config = dict(
    n_layer=11,
    d_model=160,
    n_head=10,
    n_kv_head=5,
    head_dim=32,
    d_mlp=512,
    vocab_size=1473,
    activation='swiglu',
    norm='rmsnorm',
    norm_place='pre',
    norm_eps=1e-05,
    positions='rope',
    rope_base=10000.0,
    rope_fraction=1.0,
    qk_norm=False,
    attn_scale=0.177,
    bias='none',
    tie_embeddings=True,
    parallel_block=False,
    init='trunc',
    init_std_qkv=0.0352,
    init_std_o=0.0,
    init_std_up=0.0352,
    init_std_down=0.0,
    optimizer='soap_variant',
    lr=0.00437,
    beta1=0.95,
    beta2=0.99,
    weight_decay=0.057,
    lr_head=0.00711,
    grad_clip=1.0,
    warmup_steps=200,
    schedule='wsd',
    decay_fraction=0.829,
    decay_shape='pow',
    final_lr_fraction=0.1,
    batch_tokens=16384,
    seq_len=512,
    doc_mask=False,
    train_tokens=105200000,
    steps=6421,
    dataset='wikipedia_en',
)
Each number is 200 + 20 x the weight over its row's rms, rounded and kept within 0 to 999. Layers, rows and columns count from 0. The size before them is the row's rms in percent of the matrix's.

# layer 3 MLP gate, 512x160, rms 0.15, rows 105-148, columns 0-159
108,224,172,186,189,197,165,195,178,205,189,229,209,214,217,159,208,182,172,227,176,171,199,203,226,224,179,201,203,198,189,187,237,207,167,231,204,202,205,200,224,217,202,219,180,181,178,184,227,201,214,233,173,201,190,167,233,190,199,213,198,164,215,195,218,207,197,212,174,168,173,202,200,190,184,209,197,178,196,194,222,195,211,187,228,192,226,223,212,222,207,191,186,186,224,216,208,200,220,194,176,174,215,213,195,200,211,225,153,215,230,223,222,181,230,194,187,186,206,166,204,189,229,209,240,191,182,206,198,178,203,168,208,222,217,166,211,204,187,204,168,203,180,208,210,202,233,215,218,185,183,164,165,235,217,183,143,220,206,227,226
103,184,171,181,195,204,175,213,223,226,174,196,180,223,208,179,210,198,213,230,161,189,201,171,221,209,223,207,209,193,227,204,250,219,219,155,188,215,203,186,195,179,210,206,190,187,171,219,196,183,195,213,225,202,201,170,220,231,204,211,185,199,180,246,192,212,205,197,200,208,185,209,201,194,223,240,208,179,237,219,222,233,183,190,223,222,238,179,199,192,209,225,152,200,196,215,251,195,206,195,254,214,188,199,184,203,226,228,173,197,192,197,224,210,196,234,173,209,208,190,186,199,187,202,215,178,197,201,189,210,204,166,228,152,199,245,198,230,188,180,203,207,191,205,183,192,209,220,179,183,195,208,191,230,217,181,168,210,203,196,222
112,196,206,232,213,222,184,153,187,188,182,206,207,187,197,207,205,196,164,200,214,187,178,193,160,196,189,194,199,191,207,203,211,193,214,196,211,213,188,183,195,234,217,200,195,261,217,216,176,187,205,191,185,179,211,212,220,212,207,190,224,183,197,182,184,169,234,228,139,199,200,212,188,200,192,189,198,190,218,186,217,190,216,216,205,219,197,217,179,191,203,203,166,218,194,230,214,246,182,181,214,161,217,215,202,227,168,182,186,148,214,165,227,200,204,157,216,184,162,219,218,198,194,214,181,221,180,203,193,203,201,196,201,188,205,206,219,196,226,172,203,203,192,215,206,157,209,180,238,202,221,189,213,173,207,228,248,178,241,216,202
102,252,183,187,226,183,180,205,179,215,201,210,199,180,191,197,213,213,212,196,207,198,198,208,149,219,200,218,224,210,222,222,167,224,185,229,218,184,237,198,210,192,252,216,176,208,199,217,197,212,173,216,201,233,205,188,170,196,188,223,222,190,175,217,207,216,203,219,230,188,188,210,185,195,199,176,174,187,188,198,247,194,206,206,193,148,207,188,202,183,222,180,231,212,202,219,208,227,232,222,237,159,205,196,168,212,195,213,184,221,190,175,187,218,221,206,218,221,196,188,232,206,187,233,194,216,179,185,193,220,215,197,221,236,173,206,191,190,178,169,165,205,188,202,245,205,196,237,214,210,202,206,219,204,184,158,218,209,177,188,204
106,179,194,206,213,217,222,243,196,211,194,180,152,183,185,231,193,261,191,218,214,191,226,185,190,203,183,214,220,190,208,211,210,207,176,208,216,209,179,184,196,199,220,219,198,157,201,179,202,199,205,207,189,257,179,212,238,210,186,171,209,234,217,208,179,260,187,188,235,180,211,199,209,210,157,204,181,222,189,198,220,183,198,197,244,201,208,181,202,165,216,198,195,197,232,211,212,193,227,210,188,237,177,202,194,203,211,166,172,177,162,201,211,204,190,179,207,218,217,175,199,221,200,184,224,203,223,207,206,172,185,199,188,220,200,215,236,205,184,192,186,200,232,196,175,188,196,165,205,208,171,217,201,199,216,201,213,223,200,242,203
112,196,193,198,220,214,196,162,243,249,195,200,188,196,156,187,222,190,217,226,231,217,196,190,207,199,170,205,193,181,225,217,197,199,198,177,190,202,182,230,219,197,208,232,216,208,206,242,200,222,210,165,200,176,193,193,200,199,198,197,225,234,226,187,184,220,214,224,179,224,217,203,213,187,211,195,186,221,223,218,210,192,180,218,213,219,190,173,175,201,204,225,203,178,207,199,228,181,211,182,219,189,144,221,239,212,231,230,179,196,231,212,207,223,219,193,199,202,223,258,195,230,194,191,199,201,185,196,204,190,234,213,230,183,186,188,211,213,210,204,183,188,260,194,190,178,201,191,220,169,221,220,154,188,230,210,219,187,193,207,207
098,210,228,199,203,163,212,216,189,206,219,178,235,202,200,181,182,194,192,206,172,204,209,192,188,184,212,169,221,181,180,204,125,215,248,166,198,166,212,208,181,240,207,231,203,205,191,225,189,232,208,208,219,215,204,196,218,194,202,191,220,214,194,185,194,174,191,178,197,199,215,215,216,218,221,183,212,220,207,211,203,197,245,229,205,193,206,194,207,186,220,167,196,209,235,220,216,189,196,186,172,226,233,193,171,193,190,206,213,227,212,254,230,241,188,206,194,201,207,229,162,196,185,209,206,190,232,196,218,144,205,185,187,238,206,187,221,184,220,210,206,212,228,193,207,220,202,179,193,191,160,218,196,214,192,186,207,216,198,225,203
104,220,227,191,182,175,195,228,263,205,172,228,169,181,188,206,207,191,201,164,191,146,227,177,202,189,212,200,198,239,167,168,203,213,206,191,208,205,208,200,178,227,202,181,194,197,210,190,197,203,210,199,197,208,196,202,180,213,223,183,216,218,220,197,216,231,209,200,211,172,195,239,209,190,189,196,216,208,195,204,191,215,218,214,171,152,177,171,202,184,175,189,198,209,192,203,231,174,198,212,197,181,184,203,203,175,196,209,213,169,218,232,190,219,173,203,199,204,193,198,211,205,197,195,251,222,210,235,219,187,148,167,198,203,174,180,199,211,188,168,207,167,205,221,180,222,216,231,205,213,184,186,165,173,234,226,211,243,186,212,216
102,194,210,200,190,198,232,212,185,227,202,165,239,188,197,179,200,207,215,177,246,165,203,215,173,175,238,214,197,181,213,188,195,206,186,203,192,206,170,184,202,199,183,204,193,188,215,216,204,171,192,161,141,220,196,192,225,184,203,191,219,199,177,204,167,180,219,181,199,205,203,200,205,212,182,167,211,190,211,218,184,186,245,226,202,192,196,214,190,205,182,191,203,175,220,217,166,248,184,185,201,167,208,178,193,210,166,204,217,200,225,211,204,205,250,202,231,181,233,235,170,211,213,201,179,151,215,247,182,193,207,172,214,190,196,182,204,179,195,222,189,195,203,239,207,217,220,191,217,211,203,225,218,218,177,219,187,213,185,178,220
127,227,209,172,204,201,193,198,179,185,196,215,187,210,174,185,174,206,234,218,183,164,175,224,215,217,197,200,181,197,205,229,177,193,203,200,202,171,210,200,205,183,190,197,212,178,169,216,192,190,194,200,221,214,197,169,219,190,175,190,192,191,210,185,239,185,171,217,199,178,206,185,181,186,215,214,221,167,199,236,208,235,189,169,208,205,203,158,193,211,212,177,235,175,188,200,188,174,220,177,177,202,203,226,165,219,200,184,203,226,215,193,180,191,252,207,213,193,206,209,190,195,181,189,182,249,211,225,184,185,183,157,203,219,181,182,245,204,206,209,220,170,168,195,226,194,201,173,198,252,166,162,173,210,192,170,191,196,197,240,211
089,176,195,169,197,188,187,215,209,239,187,226,212,230,219,204,186,204,192,194,239,195,180,232,205,202,163,174,233,154,177,198,178,182,208,194,251,198,207,200,229,198,206,203,200,187,163,217,215,188,219,166,225,223,237,186,201,188,185,192,184,190,225,189,210,202,182,195,192,223,199,209,182,197,210,176,221,180,197,220,215,227,205,219,190,231,206,182,192,179,222,161,186,196,187,190,186,208,214,163,212,245,189,170,207,220,182,188,220,189,191,170,148,223,202,200,188,234,223,207,197,214,190,163,205,192,199,160,193,193,193,177,197,206,171,202,203,151,207,228,191,198,202,174,204,177,213,200,227,195,191,204,221,222,186,177,181,223,186,229,176
109,199,178,171,213,167,205,212,191,198,184,166,200,202,196,231,227,211,211,209,195,182,176,204,205,210,202,212,196,208,193,187,232,201,191,184,197,179,224,216,203,230,182,190,216,181,183,205,225,160,211,188,201,196,177,172,222,177,200,193,212,187,183,202,229,215,200,194,215,200,200,196,237,174,227,161,201,177,206,217,219,214,224,218,188,208,175,160,204,235,189,220,261,228,191,215,187,182,167,211,163,216,196,207,173,187,221,186,198,226,179,220,240,194,219,183,201,217,191,204,174,147,212,194,245,209,172,208,155,167,207,193,193,212,230,171,199,230,186,169,205,188,220,189,225,228,200,223,196,176,186,224,238,195,199,205,213,211,193,200,209
097,193,181,206,190,179,232,191,235,201,147,198,177,231,201,233,195,204,212,205,243,195,230,176,199,220,226,193,204,221,217,231,204,204,237,205,223,213,178,194,189,176,178,182,190,200,211,181,211,194,232,225,220,184,187,223,203,216,205,211,170,199,223,202,232,212,198,186,229,168,177,219,217,216,172,192,220,173,197,207,195,230,220,191,179,197,224,206,187,190,200,222,236,182,215,170,202,204,189,217,188,176,158,196,198,215,144,215,221,201,183,193,176,220,209,207,162,187,202,199,198,227,220,177,208,193,225,161,187,191,186,199,195,195,235,154,220,206,195,186,209,210,197,206,177,193,239,210,208,197,173,185,198,211,184,191,179,239,205,173,238
096,197,199,206,152,180,209,204,209,191,200,181,165,178,165,205,182,213,190,172,206,217,175,195,183,214,195,210,211,174,182,207,203,201,211,208,188,218,160,244,207,203,172,181,192,212,200,184,196,174,204,185,197,192,233,179,196,187,206,234,219,205,207,198,199,164,224,203,190,155,216,226,179,191,186,241,193,186,231,214,187,212,217,206,212,206,213,198,193,210,224,195,191,160,184,199,201,235,214,215,221,213,206,177,187,235,154,209,226,181,200,224,180,218,232,184,201,212,200,207,185,174,246,165,181,226,209,169,209,212,158,191,190,191,189,209,195,221,208,235,201,186,199,251,219,201,226,203,220,199,203,220,177,224,224,190,231,185,180,163,171
093,209,171,187,216,180,212,216,220,174,175,198,187,184,189,184,195,218,183,249,229,185,215,229,185,204,212,198,182,169,176,228,192,223,213,200,196,179,179,192,200,202,192,188,182,213,206,214,243,192,208,214,207,176,194,205,220,225,186,186,203,193,194,199,195,220,210,205,223,217,223,187,185,217,227,212,201,202,174,186,203,190,149,207,224,174,233,188,211,175,182,247,213,257,232,203,195,202,192,225,188,212,231,194,219,208,238,162,189,196,223,203,206,194,231,203,185,198,210,181,210,187,218,201,237,173,185,196,217,172,261,230,207,219,190,185,192,183,208,179,174,185,214,200,199,195,214,208,182,216,220,239,170,167,199,219,187,230,184,165,186
094,189,191,188,212,214,169,236,191,211,241,214,216,227,238,182,223,170,206,217,196,193,200,186,224,202,196,194,225,212,216,175,192,192,174,234,222,205,199,168,180,164,193,190,187,198,201,219,183,204,235,247,215,204,173,162,178,178,166,167,202,196,198,256,216,230,225,213,188,223,223,179,196,181,211,220,219,220,191,237,223,230,188,241,189,232,214,195,218,196,196,237,182,208,190,200,228,208,166,192,211,212,192,207,183,176,217,228,214,211,190,205,188,213,209,169,196,244,201,167,222,187,232,209,184,199,181,198,198,194,205,196,175,209,207,224,203,195,194,226,218,221,186,198,235,198,181,229,219,193,205,189,206,198,194,191,196,211,219,225,230
107,200,216,180,173,162,213,186,198,195,243,165,189,200,198,197,166,213,215,183,178,183,216,182,203,187,179,183,228,215,184,210,197,222,213,173,207,197,206,166,220,179,181,211,223,229,217,194,195,173,195,221,199,208,210,182,225,204,170,221,200,200,190,187,213,196,174,169,206,184,156,199,204,208,184,206,248,215,213,204,230,175,244,230,175,193,212,209,194,207,264,227,192,209,221,175,164,203,193,213,213,199,185,212,211,216,170,195,207,225,216,202,201,193,194,183,179,234,221,193,190,197,213,190,195,170,218,208,193,202,191,226,180,211,188,208,252,169,209,210,196,181,212,183,190,195,234,191,187,203,229,226,165,173,187,186,229,200,230,157,183
078,203,213,208,220,201,172,208,200,240,193,218,194,204,210,202,224,186,228,163,189,172,202,216,176,228,208,226,183,174,184,190,192,200,209,179,176,217,200,214,183,194,195,195,212,197,212,175,222,210,227,210,168,234,196,193,198,191,194,221,210,227,198,239,180,196,222,197,171,212,231,185,177,253,176,214,183,196,189,218,205,214,212,226,177,201,168,192,133,188,178,204,197,233,187,197,193,206,181,171,177,180,172,191,226,187,193,201,210,201,212,205,212,220,233,223,202,222,171,207,151,170,163,185,216,215,214,173,186,177,200,183,196,198,222,203,193,213,202,218,201,205,230,194,175,263,187,212,221,224,198,175,196,214,167,202,176,213,191,191,215
078,174,228,179,170,206,190,220,176,191,190,217,225,183,200,186,238,209,198,192,228,214,219,174,253,184,157,188,176,223,195,173,186,190,188,209,192,219,213,215,215,207,182,205,215,192,184,205,197,172,168,199,182,194,265,213,212,190,164,242,196,209,225,193,208,198,179,216,228,253,165,191,195,205,214,195,220,207,195,244,172,202,189,227,187,225,222,204,190,189,238,212,216,186,196,192,203,211,173,218,200,239,196,193,205,207,212,163,186,206,156,192,190,210,201,192,211,211,224,202,191,209,213,210,198,195,173,202,187,182,194,179,223,223,188,226,192,194,172,221,212,191,155,200,235,213,170,201,210,185,212,210,177,207,214,216,219,178,220,225,200
100,216,210,196,231,227,219,206,204,169,189,189,183,210,180,177,212,196,237,222,192,164,196,192,160,212,228,187,210,189,237,183,187,213,182,204,188,202,195,197,211,217,234,211,194,162,217,222,209,208,203,203,210,160,184,227,190,196,196,208,161,229,166,200,191,221,193,248,212,213,177,177,208,178,207,193,186,172,199,212,230,181,197,198,173,179,200,197,196,192,212,246,219,175,209,235,162,201,182,230,194,209,219,226,204,151,171,235,213,229,194,183,172,186,189,178,200,201,193,225,204,182,203,212,232,179,225,213,207,232,197,179,189,190,218,172,209,246,202,192,209,167,195,167,195,209,214,204,207,208,176,200,189,207,215,219,159,193,207,224,219
099,235,196,192,175,184,237,181,165,219,187,210,194,209,201,183,177,194,177,214,179,167,160,189,173,195,192,226,238,185,204,205,198,202,197,208,217,214,210,195,223,211,201,178,218,198,187,221,234,201,208,193,183,173,206,212,217,209,216,201,205,184,203,205,186,218,196,188,236,185,164,212,233,222,177,220,177,200,194,161,192,215,183,182,211,200,195,214,230,182,227,195,170,207,181,197,217,203,183,243,200,185,192,230,200,183,205,171,173,208,231,187,220,174,220,156,180,202,201,206,230,171,190,201,190,175,187,259,176,196,184,206,195,198,234,207,194,251,205,191,192,230,185,230,219,228,226,221,239,191,203,206,190,216,201,223,235,171,199,181,211
095,212,150,221,237,177,194,222,197,216,222,200,208,221,200,170,170,172,205,168,182,197,177,217,220,205,211,168,204,235,189,195,222,225,166,180,209,153,198,205,185,168,168,193,212,167,205,179,227,199,204,209,207,235,197,228,182,187,203,159,217,199,226,223,209,222,184,199,217,198,149,239,221,190,206,201,228,199,208,197,177,221,233,206,214,235,217,213,203,170,151,228,211,179,238,200,187,187,196,230,219,172,211,212,197,198,204,222,197,194,175,187,174,206,185,227,179,191,168,216,203,188,202,209,223,196,200,205,200,216,214,180,205,207,228,189,223,206,187,204,164,206,219,205,185,203,206,195,207,226,226,201,227,201,192,194,190,236,213,202,175
106,189,177,193,189,186,239,184,231,191,179,217,186,201,216,189,170,202,210,190,205,193,143,229,172,188,230,235,190,187,178,162,213,203,197,189,202,220,209,197,157,219,252,183,178,218,206,229,204,223,227,213,189,209,200,181,222,209,206,169,185,180,178,186,221,201,228,216,195,213,192,235,178,217,192,222,203,185,205,220,211,209,237,212,194,180,236,178,200,203,217,194,187,188,182,232,208,234,182,170,156,181,230,185,188,232,173,208,176,204,183,173,244,205,195,187,198,187,200,191,201,194,228,173,207,217,200,210,209,192,201,204,185,206,235,190,190,179,187,223,206,154,178,184,194,187,211,209,208,188,225,204,189,218,226,205,197,211,225,233,169
099,199,210,218,210,178,211,200,197,189,208,210,180,223,213,169,219,189,244,204,238,233,199,217,198,230,231,193,213,190,193,199,216,225,227,191,205,177,191,206,187,200,141,246,211,197,177,196,211,246,220,217,200,208,240,204,184,208,210,193,206,180,200,180,221,205,230,174,227,173,181,173,170,181,175,224,195,185,209,205,168,197,181,222,169,171,174,209,188,187,203,224,171,197,192,203,222,185,201,198,209,166,181,222,192,206,184,188,193,182,185,219,198,180,189,211,202,219,226,171,187,202,180,206,246,206,206,203,198,238,207,241,183,216,189,169,233,183,173,183,180,161,168,227,198,180,219,221,201,196,164,206,212,176,201,201,183,209,205,194,221
091,217,240,192,200,175,194,200,211,231,191,209,206,213,164,222,153,180,225,211,212,166,185,180,195,199,159,214,234,238,179,181,175,237,215,214,230,194,220,194,196,202,171,196,211,186,185,211,180,192,196,207,219,210,195,163,186,184,188,185,200,174,184,185,212,203,216,186,201,194,215,185,214,195,198,215,202,212,235,197,205,207,202,189,200,221,170,179,162,195,223,164,214,171,154,245,192,191,180,215,171,191,185,208,199,213,197,208,229,252,198,202,184,196,171,225,202,194,181,168,181,191,195,206,209,211,189,190,215,217,160,194,204,170,229,206,205,216,191,155,211,168,193,195,176,190,187,203,195,216,203,204,196,175,210,152,235,186,213,224,225
090,197,193,212,183,212,180,166,208,207,176,201,202,204,204,169,189,217,201,182,184,189,206,173,211,190,220,220,193,196,176,215,184,182,174,222,181,214,214,189,232,236,259,226,227,201,243,213,214,192,192,193,162,222,200,235,194,197,199,195,161,204,181,157,209,190,194,189,166,208,192,182,181,207,186,178,155,177,193,203,221,203,195,203,220,205,188,182,212,219,176,225,201,183,191,256,193,170,190,207,214,184,224,220,197,211,178,179,194,183,195,199,204,172,175,211,229,201,180,181,223,179,206,217,204,172,200,223,214,215,196,179,171,206,208,206,219,191,228,192,149,206,157,216,187,229,178,163,202,186,167,220,235,207,218,171,216,195,203,193,193
109,186,205,192,208,201,224,177,201,191,193,161,218,237,192,223,228,195,189,184,171,159,187,207,214,188,201,181,197,211,243,195,223,223,190,217,190,185,196,207,216,166,184,194,194,164,198,216,207,204,178,208,223,189,230,223,210,224,179,205,194,251,202,184,182,181,230,185,210,205,217,199,182,210,204,222,207,190,170,204,220,188,181,198,199,187,200,203,192,205,204,191,159,151,191,191,229,159,150,198,195,152,161,210,197,196,199,232,197,199,190,183,230,198,184,203,195,234,223,211,205,217,191,202,197,212,200,207,220,181,220,171,199,191,212,223,235,179,205,227,168,251,200,224,200,193,245,205,179,202,204,171,236,193,180,202,231,211,209,220,183
095,215,216,204,203,237,145,165,215,186,196,226,184,153,160,220,196,163,235,221,209,219,196,211,175,225,201,185,217,197,189,224,213,181,223,184,240,212,210,198,201,211,213,191,198,214,199,198,179,178,193,207,208,195,174,227,210,213,218,206,206,180,203,169,164,202,189,192,206,174,202,216,209,186,187,227,151,192,184,207,218,201,209,223,167,166,205,167,201,206,214,201,198,226,237,182,188,240,188,243,195,226,185,174,170,206,193,198,190,192,224,184,196,196,205,179,200,192,194,196,166,154,215,191,201,231,210,208,187,190,191,174,197,231,223,207,187,225,192,223,201,174,180,222,192,222,183,180,213,215,209,152,209,184,203,184,201,169,201,224,217
090,215,191,184,215,193,189,187,198,189,196,196,230,172,196,189,188,180,224,204,169,197,167,184,217,199,219,217,207,182,198,213,206,189,188,239,182,222,166,170,225,198,182,191,234,225,185,201,211,168,186,187,204,197,216,175,215,201,175,235,222,190,201,177,188,193,197,214,197,231,181,191,184,199,203,215,184,199,222,173,242,196,176,231,180,177,198,209,199,221,205,224,227,195,200,206,200,223,199,179,228,197,231,239,202,183,231,208,183,160,190,193,196,247,205,209,184,198,223,191,213,215,215,197,202,192,197,195,186,181,248,202,181,136,199,233,189,201,194,201,231,158,147,194,186,178,186,208,192,190,196,194,221,171,186,164,215,188,182,249,212
099,189,187,198,217,202,179,216,219,192,186,198,204,204,189,200,204,208,221,190,195,208,203,240,220,209,162,194,185,216,172,194,215,203,186,198,196,238,210,207,172,192,163,187,185,182,193,215,244,187,233,216,220,199,182,198,189,188,236,173,182,172,195,199,245,234,196,215,204,191,200,249,203,188,173,187,199,202,163,209,171,195,227,207,155,231,193,173,223,191,196,233,206,185,204,193,186,175,193,231,201,201,181,186,173,190,174,214,235,223,196,169,199,204,206,183,221,219,163,210,197,184,210,215,165,235,194,176,205,162,176,175,183,206,220,189,195,188,163,188,167,197,195,216,161,199,220,200,191,216,206,189,194,172,225,186,215,198,197,205,141
095,205,230,193,200,209,255,225,190,244,193,172,201,221,183,206,188,210,227,221,188,199,221,230,195,182,190,234,209,188,210,186,174,207,196,218,251,204,214,213,194,214,192,173,206,228,199,239,216,221,175,228,188,201,236,201,195,199,169,200,220,191,176,204,235,206,208,215,216,191,200,227,203,199,217,209,181,194,219,209,218,230,136,180,203,177,168,185,194,214,219,205,188,196,150,188,233,182,151,176,201,199,173,181,168,187,202,201,217,238,209,175,208,205,195,221,175,219,173,197,185,204,212,190,208,244,175,177,201,221,204,190,193,169,228,205,216,206,172,198,195,195,212,224,207,217,203,191,191,169,195,205,216,213,182,191,201,186,181,216,224
098,211,208,205,192,221,197,215,212,184,173,210,205,202,192,206,200,203,235,217,235,167,224,209,179,215,201,188,230,244,231,209,191,191,215,213,218,197,176,235,157,169,179,169,166,209,221,230,186,208,211,184,240,220,206,180,228,212,173,222,166,203,217,239,223,215,223,198,186,208,227,191,241,197,183,206,210,190,190,190,204,187,212,187,166,200,182,202,211,187,244,219,208,217,206,187,200,177,165,196,189,185,190,182,200,147,184,208,178,192,228,225,217,233,182,218,188,239,210,161,200,225,233,215,211,216,191,217,213,207,213,206,226,195,178,189,198,191,196,167,202,188,187,225,171,197,204,194,185,210,200,207,204,205,202,217,238,223,187,234,221
105,201,216,157,216,176,251,215,232,183,201,209,191,192,205,225,196,186,173,176,212,199,218,211,211,226,182,206,190,199,186,157,174,195,198,213,237,256,182,221,202,239,197,189,240,219,191,185,177,237,177,239,206,211,208,213,196,214,200,185,205,189,208,185,230,189,232,183,208,185,171,231,204,188,219,216,211,208,245,199,198,202,198,209,212,181,204,173,173,196,178,217,181,176,209,169,200,173,202,213,181,194,173,221,191,184,183,220,189,210,206,192,189,176,198,207,194,242,195,218,202,158,179,186,190,202,207,207,208,219,181,196,188,176,168,181,210,218,229,193,213,174,200,199,181,177,205,228,236,226,209,197,211,201,217,176,183,182,219,247,173
105,158,196,185,200,211,187,218,238,207,226,201,215,184,180,223,179,168,213,166,216,201,187,220,158,217,227,182,224,168,225,196,230,211,178,215,207,174,191,191,202,207,184,172,211,189,200,220,237,198,181,175,172,223,166,181,212,183,197,201,226,173,224,212,151,238,199,243,191,206,198,183,192,204,198,197,216,203,208,193,207,173,219,237,191,182,177,187,199,212,180,212,176,207,191,187,179,219,224,214,208,200,185,203,166,188,213,200,230,200,219,235,220,229,193,213,175,186,192,204,173,167,186,224,229,209,229,199,178,205,183,166,196,213,192,208,187,211,195,203,166,214,173,196,218,174,204,198,216,209,206,213,154,186,206,202,221,206,247,198,230
124,191,197,176,226,196,190,247,218,233,214,204,218,212,199,188,219,226,186,167,172,208,201,197,201,226,218,213,247,149,190,209,176,211,198,193,218,230,170,237,207,215,159,196,226,205,189,196,209,192,204,211,188,203,167,184,194,212,212,204,196,214,211,217,206,181,197,211,206,197,209,222,150,218,223,209,210,185,156,205,215,194,196,210,219,178,232,231,135,191,189,229,237,199,216,211,210,223,200,177,203,180,204,200,219,181,201,218,161,149,213,192,225,215,189,211,195,187,195,196,198,199,178,210,211,219,211,218,171,179,229,217,201,191,231,182,184,218,210,212,218,172,172,191,183,199,212,192,245,219,210,194,229,190,177,189,187,202,206,223,213
100,190,191,238,219,193,216,211,194,212,198,168,179,217,182,171,224,196,233,205,158,191,181,198,234,207,205,188,188,181,227,217,204,195,188,212,228,217,188,201,215,216,218,220,167,201,172,198,164,208,186,205,213,175,194,193,193,220,225,194,186,162,204,159,217,225,176,225,204,178,187,204,211,216,190,209,161,189,226,192,181,249,188,194,212,167,221,159,198,224,171,195,208,205,224,201,181,225,192,192,195,228,181,192,230,178,195,212,224,224,202,205,204,179,214,193,216,177,150,212,195,209,230,181,214,194,212,195,213,177,200,161,209,194,159,176,211,180,181,181,198,210,162,212,193,170,191,209,215,204,205,205,190,219,239,226,189,193,211,170,245
102,209,229,206,182,196,215,169,206,218,202,174,226,215,235,163,185,184,156,223,180,223,186,173,208,198,181,193,213,192,201,200,218,175,211,241,210,190,197,213,196,240,236,167,194,181,177,216,211,191,224,203,190,227,218,198,218,184,195,190,178,242,181,203,205,202,208,206,224,193,185,183,200,173,201,197,187,212,196,167,199,179,217,253,239,181,207,179,190,217,192,192,202,220,187,208,167,189,178,223,191,228,183,197,220,204,190,193,191,220,183,236,166,223,228,211,251,196,189,224,168,203,186,196,226,195,178,240,224,205,208,208,218,234,180,189,192,192,237,172,187,182,223,226,172,215,180,213,180,195,206,201,198,200,213,230,211,223,191,222,221
077,158,198,194,187,203,183,170,211,174,183,212,226,190,196,183,202,203,185,187,205,201,200,212,185,215,206,216,184,173,268,181,194,187,205,201,220,222,196,175,185,197,214,235,210,217,189,200,215,198,205,237,205,193,172,204,187,224,140,215,203,183,200,204,223,220,239,195,189,209,220,197,203,201,200,213,175,182,184,191,242,188,151,208,219,244,201,190,181,194,191,218,250,189,208,201,204,222,201,191,167,184,207,229,207,228,193,180,167,202,183,141,201,192,222,194,239,203,212,223,207,191,191,196,190,207,202,212,212,205,195,219,210,212,216,204,208,206,244,241,176,157,220,204,205,221,225,225,190,205,197,214,208,168,174,202,227,179,189,194,195
103,201,214,187,218,194,210,183,174,223,200,224,177,214,181,199,202,192,207,227,179,180,208,219,190,219,205,221,195,204,200,218,172,211,185,208,229,215,201,183,187,231,225,217,245,210,194,211,195,199,195,190,233,205,208,157,208,223,193,207,197,201,223,191,218,222,209,207,199,209,188,199,190,205,199,223,202,195,235,202,235,241,173,203,190,188,180,216,194,182,231,225,188,154,215,179,224,172,200,220,162,176,204,218,196,200,216,225,214,211,226,168,245,189,130,187,166,207,166,194,191,170,194,195,181,188,223,222,202,198,222,198,204,164,166,185,208,242,196,212,248,177,190,196,199,197,183,231,199,189,186,223,216,202,184,169,209,165,196,217,200
113,223,180,191,243,184,169,197,208,230,201,223,216,231,186,209,191,198,239,204,184,170,230,197,208,190,179,193,185,226,211,161,168,206,199,176,193,168,230,222,222,202,172,203,213,198,208,190,208,203,197,198,224,205,187,180,215,189,225,210,167,196,213,217,202,251,186,178,235,205,180,191,211,208,202,209,196,218,228,213,202,201,177,219,215,181,200,182,220,199,175,200,222,246,182,190,216,195,180,149,195,216,189,205,203,223,205,228,195,211,230,189,186,194,191,172,189,218,196,186,201,244,165,213,179,220,202,179,169,198,193,183,159,180,193,207,194,200,169,173,191,181,200,179,225,200,190,214,189,229,226,162,216,192,209,159,184,205,184,242,229
099,225,235,194,204,204,199,171,209,250,224,217,244,190,217,163,182,200,184,218,222,199,174,199,236,205,218,183,233,211,173,204,196,212,183,200,215,218,184,193,201,223,178,176,220,213,202,198,203,199,171,174,177,202,168,182,200,233,194,185,216,234,156,214,190,201,179,203,231,205,197,211,231,195,189,221,242,227,239,181,192,221,197,204,221,225,201,193,189,179,222,188,213,177,217,214,192,221,222,192,200,209,227,215,221,237,193,206,188,223,194,213,190,203,178,211,206,247,192,224,192,215,163,167,183,175,200,220,212,162,216,174,188,191,209,180,196,179,217,199,195,225,213,184,188,167,201,215,178,195,194,229,200,221,190,182,223,244,217,203,171
091,198,231,222,230,181,202,217,203,221,210,226,188,199,175,218,186,167,179,199,189,182,187,188,204,191,250,189,214,190,191,228,188,208,213,200,197,191,196,187,174,210,172,213,253,220,192,193,208,154,204,191,179,208,188,219,189,208,229,208,216,207,230,252,206,178,221,187,212,228,201,209,194,221,196,205,191,173,203,217,197,188,215,214,226,185,204,223,188,224,190,221,188,220,214,183,233,191,178,185,217,179,241,226,169,190,197,190,171,210,212,183,212,222,176,230,187,189,204,192,232,215,195,200,237,171,191,196,194,184,191,195,177,192,226,169,217,188,205,188,221,162,180,226,188,158,227,213,210,192,182,156,210,176,161,222,185,212,202,246,188
103,174,169,171,194,220,177,190,203,213,220,183,199,204,213,200,240,185,220,197,217,172,192,204,155,180,183,198,223,195,223,209,242,195,194,222,216,194,200,214,174,205,186,214,203,205,172,213,170,210,238,176,203,210,240,191,202,198,216,208,205,197,202,176,175,249,199,251,184,184,212,192,204,166,227,220,195,193,175,171,214,213,204,210,190,171,223,196,233,240,217,190,180,214,180,222,194,189,212,225,203,186,180,216,182,177,196,204,188,204,212,179,185,205,191,194,219,233,166,203,172,183,199,216,194,218,220,184,195,203,170,167,179,163,174,178,197,181,188,209,214,198,207,196,152,159,214,177,196,215,196,199,159,188,244,215,207,180,219,226,201
105,211,155,192,214,196,213,226,212,242,204,181,230,171,185,210,208,187,200,179,185,181,220,217,196,186,187,205,202,190,202,190,219,215,183,204,203,228,201,158,225,199,202,203,208,204,212,227,214,219,217,181,168,182,182,155,175,215,193,211,203,221,207,214,170,200,219,201,210,211,181,209,180,203,233,196,204,167,195,239,197,186,183,191,196,215,176,226,197,200,209,188,192,181,214,225,230,212,217,202,197,200,216,171,223,234,207,222,197,192,243,190,195,200,219,229,219,244,201,187,207,196,194,236,232,179,213,212,171,190,168,179,202,220,212,226,230,176,165,231,193,135,186,245,172,195,218,202,216,186,228,219,204,168,186,215,199,193,214,206,227